Weights of a small transformer language model.
Size: 11 layers, 2 heads of 32, MLP 256 GELU.
Each number is 200 + 20 x the weight over the matrix's rms, rounded and kept within 0 to 999. Layers, rows and columns count from 0.

# layer 3 MLP down (transposed), 256x64, rms 0.195, rows 188-213, columns 0-63
173,227,228,203,218,163,209,219,210,188,176,244,223,215,213,212,210,181,198,194,216,202,215,222,205,158,195,155,184,185,196,172,196,214,213,206,170,208,199,187,204,214,208,194,143,229,206,202,183,220,231,206,216,235,219,214,186,147,207,185,176,206,204,207
192,138,201,216,196,214,200,180,195,182,184,194,198,180,186,203,174,180,183,164,196,178,218,202,231,189,196,211,175,191,200,194,175,199,193,183,193,207,222,172,175,199,199,191,216,190,173,234,194,191,187,212,180,174,201,202,211,219,208,212,227,217,152,209
225,155,189,226,196,208,225,226,220,211,173,244,205,208,218,222,170,221,179,222,175,181,186,209,193,185,198,213,187,186,165,184,175,197,212,192,173,205,237,220,170,198,183,199,189,230,184,187,185,197,218,192,215,213,206,180,180,200,221,183,193,218,229,197
214,186,222,213,213,185,166,203,202,189,176,168,219,196,180,214,191,207,199,196,186,216,216,204,172,219,189,214,190,197,217,182,204,179,173,186,199,168,176,230,200,201,221,204,201,204,211,191,198,206,231,177,158,186,227,189,241,187,191,184,208,180,175,235
233,239,183,193,191,202,210,186,170,166,179,176,188,183,186,223,176,210,197,179,199,177,203,180,194,232,181,185,249,211,215,193,207,199,192,211,196,192,229,225,181,211,229,175,178,170,205,224,223,235,190,188,188,216,167,230,172,219,148,194,177,181,198,170
197,204,212,218,202,203,170,210,199,209,206,190,221,191,208,176,214,193,210,173,160,191,212,197,187,199,174,201,185,209,231,209,166,193,221,155,200,185,196,190,220,214,207,203,188,165,208,221,176,198,213,200,207,189,209,223,205,220,196,206,217,218,198,191
207,182,202,181,243,219,187,201,218,160,198,221,211,230,169,195,218,201,248,208,183,220,226,181,190,202,221,205,221,209,187,182,211,162,196,196,188,209,209,189,187,176,212,233,178,207,205,198,209,221,182,173,195,178,213,198,176,192,208,210,195,181,204,198
173,210,192,215,201,212,224,197,179,174,179,215,193,183,214,206,232,191,200,178,226,224,207,189,203,202,193,200,233,207,199,182,172,221,219,227,199,184,221,202,182,158,217,215,241,207,217,199,182,207,201,223,216,206,150,214,197,208,201,216,194,198,198,206
220,192,193,187,181,222,204,186,239,195,184,197,264,200,205,175,167,222,181,215,170,232,208,224,217,199,199,195,227,207,231,179,233,178,196,181,181,179,197,210,187,220,211,188,189,171,188,177,223,209,196,204,199,208,167,235,198,190,164,194,208,188,216,188
171,211,217,188,136,208,191,162,201,237,257,201,205,200,214,209,208,170,216,215,216,220,191,190,205,210,232,198,174,160,185,229,211,204,167,207,220,224,211,192,196,190,204,190,210,206,218,167,238,142,147,207,191,200,189,191,200,200,187,203,207,180,211,208
197,241,192,230,176,186,190,225,194,193,190,216,191,159,203,171,188,200,190,223,168,224,218,182,210,216,207,195,205,184,199,227,215,242,238,222,199,185,182,192,225,166,192,185,213,195,232,186,219,183,223,211,194,224,187,178,201,223,202,227,181,216,193,192
210,182,189,188,201,176,215,197,215,179,182,204,171,194,205,192,206,232,232,192,177,228,194,218,155,217,231,218,206,203,228,195,203,216,197,184,190,235,202,176,193,179,219,193,188,193,197,202,196,209,209,201,167,178,198,155,206,204,235,220,213,188,172,180
173,202,171,231,213,252,211,202,175,239,187,225,219,244,189,199,200,189,183,183,192,185,190,184,230,176,166,205,171,205,267,191,222,198,173,164,201,254,193,209,216,197,147,248,219,212,182,185,199,168,186,207,175,243,216,136,170,173,227,217,199,229,217,226
221,215,180,171,186,193,225,207,239,201,210,206,176,209,260,215,191,176,209,175,229,173,203,196,162,235,184,222,206,185,186,216,253,210,190,221,202,192,182,209,211,208,202,195,237,210,177,169,164,179,175,167,225,204,200,180,189,173,177,231,217,158,204,205
210,159,209,217,188,185,204,197,207,195,179,193,193,188,186,191,211,191,207,192,175,183,207,194,199,178,171,188,210,218,191,193,177,189,225,194,202,222,220,205,220,210,177,202,207,212,202,202,214,214,181,200,150,195,210,193,178,212,190,211,220,183,213,188
198,204,202,215,172,186,208,195,185,208,223,184,188,195,212,203,177,204,212,225,233,223,197,210,218,237,188,185,206,201,169,207,209,246,230,248,176,186,186,190,227,159,148,201,207,211,189,222,184,208,237,188,187,182,190,191,190,189,207,226,196,208,190,186
189,253,196,175,188,186,215,223,207,191,198,164,185,219,207,196,189,211,191,206,206,186,195,221,217,223,262,204,204,205,178,173,174,186,161,241,197,184,202,230,180,205,183,231,238,183,174,192,159,226,207,231,212,268,183,181,213,190,217,221,244,179,206,166
187,200,200,206,202,219,166,198,207,195,197,207,148,186,207,214,187,191,203,193,179,203,229,240,190,185,209,216,217,200,195,182,200,233,189,225,210,200,205,240,231,189,206,167,233,237,198,207,230,197,202,195,225,198,194,178,209,161,177,176,223,220,221,207
152,224,200,187,229,219,160,186,135,192,198,182,223,222,200,190,239,210,203,210,191,193,195,166,174,174,191,175,223,202,205,228,188,222,184,249,216,188,205,239,218,204,237,254,214,175,199,227,185,196,209,209,188,199,175,228,207,194,223,194,200,204,176,217
206,259,202,193,190,228,185,221,214,175,239,195,216,218,210,194,171,192,186,184,230,184,177,227,197,203,193,186,198,220,217,258,151,179,214,215,234,178,206,173,215,204,206,204,156,170,243,193,234,198,152,210,210,207,197,193,214,210,180,207,169,264,247,194
182,203,209,185,208,231,196,176,160,231,198,224,181,208,189,192,196,196,189,201,162,216,225,204,203,226,203,211,157,211,185,215,223,192,189,187,207,215,197,202,211,196,189,190,232,203,220,192,205,202,191,228,189,226,250,227,197,207,189,189,205,239,195,173
198,230,171,181,236,186,185,214,178,184,193,189,139,190,197,206,219,212,211,207,203,182,155,218,189,183,184,202,191,194,187,191,189,213,198,190,216,173,187,211,227,185,208,167,206,212,195,187,216,206,211,230,199,210,172,195,176,225,176,226,222,215,198,210
225,202,188,188,155,183,221,186,202,210,202,195,209,196,197,219,198,212,211,209,215,206,208,189,198,208,196,209,192,205,218,205,216,196,240,195,216,199,195,205,205,211,196,191,189,182,197,188,216,208,205,192,175,186,179,178,208,197,188,175,200,219,203,222
222,201,189,192,183,201,206,192,188,206,190,196,186,212,208,162,217,183,200,167,191,180,218,190,181,217,174,232,202,218,174,197,217,206,212,243,166,202,176,234,200,210,127,219,196,191,170,201,195,190,197,238,202,234,203,200,228,207,201,208,194,227,223,197
200,188,220,199,195,194,211,205,200,206,192,190,197,184,203,209,191,221,178,188,227,191,198,197,221,193,191,202,210,211,193,209,221,232,230,215,196,188,180,214,200,231,178,201,206,206,218,205,180,202,163,200,219,182,200,201,195,186,202,214,186,188,212,225
180,175,223,209,175,174,185,239,210,204,208,170,200,188,200,161,208,223,202,233,189,194,189,186,180,191,278,206,209,209,196,222,211,218,195,224,170,197,190,158,201,233,214,205,194,223,189,198,203,205,225,201,211,180,208,191,169,196,216,206,179,207,188,195
# layer 3 MLP up, 256x64, rms 0.211, rows 189-213, columns 0-63
211,228,227,198,154,158,222,206,208,195,221,180,215,201,201,205,187,176,201,208,251,181,193,181,195,221,208,188,210,200,195,160,195,197,215,224,203,198,192,216,171,206,198,201,165,201,204,191,224,197,207,197,180,226,183,178,212,172,186,216,184,191,205,169
200,215,202,165,205,220,214,214,211,200,190,178,180,212,223,221,216,181,167,194,203,231,224,146,203,216,209,228,202,174,182,171,197,222,199,192,236,201,203,195,198,220,180,200,213,188,208,179,244,206,197,221,167,252,211,194,186,211,180,197,202,168,166,192
195,210,228,218,197,156,205,215,187,184,222,198,194,196,195,184,189,188,232,221,235,227,200,208,256,226,222,186,189,235,182,181,200,247,165,217,202,188,201,164,238,218,164,193,217,186,200,180,205,187,185,185,216,198,191,219,198,175,213,189,168,182,201,184
193,250,184,222,198,189,206,172,203,191,255,220,209,209,245,188,212,233,180,200,215,210,175,205,219,173,252,163,190,205,222,183,199,205,229,220,195,198,216,194,218,202,167,209,163,213,210,150,182,201,219,178,220,215,199,144,194,244,196,198,200,228,207,211
207,222,201,192,202,194,206,219,212,213,219,173,221,219,198,251,201,201,205,228,196,217,195,186,236,211,203,188,195,244,156,185,189,225,187,224,195,203,192,224,195,187,192,183,204,210,214,173,225,201,190,210,198,206,172,200,193,163,224,210,216,195,153,209
213,197,203,192,196,211,194,190,219,228,162,199,215,178,203,175,214,215,186,196,203,170,197,198,171,188,184,234,204,190,188,218,224,202,227,239,216,194,187,185,219,220,176,195,177,174,161,193,206,230,189,197,219,226,196,184,200,207,220,198,210,183,192,207
205,178,178,185,190,196,201,221,202,229,192,173,220,221,204,208,226,208,185,224,168,201,206,208,186,205,196,191,182,232,250,211,202,216,217,198,188,188,196,213,211,226,181,199,226,180,186,174,197,210,181,198,193,211,167,189,179,204,185,214,233,207,208,202
225,207,204,171,214,214,201,202,208,177,207,227,194,184,170,218,195,211,201,168,225,197,215,201,197,196,191,198,226,198,194,197,211,210,213,166,177,168,229,224,152,217,219,203,205,165,221,218,201,170,184,198,211,218,195,243,202,195,214,204,195,216,170,178
216,221,222,183,162,159,234,229,195,152,236,180,209,178,228,225,195,194,189,217,217,183,172,160,168,172,227,187,226,178,221,165,217,238,234,202,191,176,199,193,212,246,240,207,175,179,207,203,223,211,206,189,206,153,197,210,211,171,211,190,207,194,200,160
191,207,198,226,212,184,203,191,180,183,174,186,204,187,209,200,207,209,225,212,189,202,213,183,194,186,198,204,188,222,223,178,198,212,180,236,176,223,196,184,169,205,205,219,205,185,135,192,183,184,198,157,154,197,164,191,212,205,218,209,235,191,226,227
190,189,213,210,198,231,174,231,199,207,215,209,208,210,213,192,249,180,201,170,196,158,218,191,236,189,214,173,207,225,185,195,189,203,191,199,215,196,188,179,189,196,179,195,197,218,189,179,199,202,162,182,194,214,202,208,196,203,176,179,184,172,193,177
163,199,170,222,216,209,199,169,204,209,197,231,201,225,241,168,213,185,210,187,195,174,165,202,257,186,190,244,201,185,201,197,200,210,219,199,209,191,163,202,164,245,187,236,243,218,195,194,268,162,190,221,195,248,190,190,165,183,180,208,223,190,217,197
187,202,207,208,232,202,211,240,193,176,185,212,189,228,168,213,172,196,229,185,183,206,196,224,208,172,237,160,250,215,179,173,147,194,190,229,177,200,221,204,234,209,218,209,173,169,226,233,203,233,198,212,217,235,203,145,220,219,235,202,173,202,198,227
165,198,206,207,212,164,177,193,207,206,210,172,205,226,205,190,206,246,191,206,196,230,205,204,194,212,228,189,206,203,196,197,171,193,196,211,197,188,180,205,205,168,222,200,224,186,176,181,171,200,201,222,172,204,213,216,193,197,213,228,222,173,187,193
190,230,206,204,207,231,205,203,207,213,205,220,190,195,202,186,201,182,202,185,198,221,146,200,220,216,159,204,160,190,199,191,206,219,266,240,212,173,190,211,221,198,194,172,169,182,182,217,207,196,226,188,215,217,214,189,225,170,192,225,215,220,213,183
203,179,183,249,201,214,187,204,188,225,223,227,206,180,193,199,220,218,160,215,172,240,151,171,174,179,183,217,229,196,205,179,209,185,201,183,235,176,190,136,192,213,191,166,209,191,203,230,187,203,216,241,217,207,181,180,217,224,200,225,219,214,211,200
178,204,200,224,209,181,186,193,182,195,200,249,191,202,225,197,156,194,181,204,207,238,208,175,199,191,191,201,210,188,239,160,231,211,197,224,211,179,178,194,213,164,205,209,191,163,219,209,195,207,229,208,183,220,243,166,210,202,192,237,198,213,205,215
185,209,203,211,199,183,223,209,202,194,260,189,186,229,237,174,153,224,211,240,178,214,184,240,221,190,206,204,174,208,176,184,194,184,196,223,214,223,192,174,211,170,169,150,191,202,207,195,226,170,223,194,200,220,163,140,209,175,226,235,200,204,235,172
206,200,180,232,241,198,206,178,193,210,211,221,185,194,185,217,221,211,192,195,196,227,202,190,217,190,235,183,177,216,213,178,209,174,204,188,186,214,166,156,208,203,186,152,170,198,199,203,205,191,225,257,183,188,216,187,202,209,199,220,205,189,187,173
204,182,175,212,211,198,160,228,200,222,178,189,232,217,163,179,197,203,211,223,200,173,214,205,178,196,193,176,197,194,199,210,180,203,189,219,202,188,196,177,212,197,180,162,155,180,219,224,221,187,218,225,201,201,200,204,185,205,213,198,173,196,223,194
216,149,227,220,214,225,220,200,176,189,186,187,185,204,157,208,192,181,176,216,212,201,224,213,186,195,218,198,191,216,164,204,178,206,230,184,192,234,194,204,182,179,179,210,172,203,183,188,225,216,170,234,195,218,213,181,191,221,229,215,214,216,189,194
171,160,173,199,191,195,176,217,190,211,188,195,166,190,188,212,196,196,188,204,170,183,201,211,189,195,204,201,182,204,210,202,194,190,185,196,226,209,209,188,198,207,226,183,218,204,180,241,205,199,183,194,247,218,234,213,204,188,202,217,201,181,221,193
187,218,166,210,214,224,197,221,191,175,220,186,171,182,200,230,194,166,194,168,198,195,217,232,205,219,199,195,253,211,196,199,191,221,200,188,163,202,185,189,199,192,190,201,234,202,231,210,187,215,214,198,156,203,214,205,205,214,208,188,206,191,218,171
198,165,209,182,209,197,191,227,159,198,188,215,183,219,194,191,189,217,221,205,177,215,202,195,223,218,186,187,194,181,185,204,249,220,178,210,208,204,213,217,203,202,193,200,199,210,176,193,233,184,180,179,207,191,213,192,202,177,209,195,227,180,202,216
192,179,179,171,157,214,218,214,237,134,190,221,163,181,209,212,215,216,218,214,189,201,209,216,185,221,219,226,196,178,204,165,227,211,178,189,197,177,205,217,193,202,207,217,189,184,197,200,234,196,214,190,224,204,195,205,152,206,204,200,222,187,218,230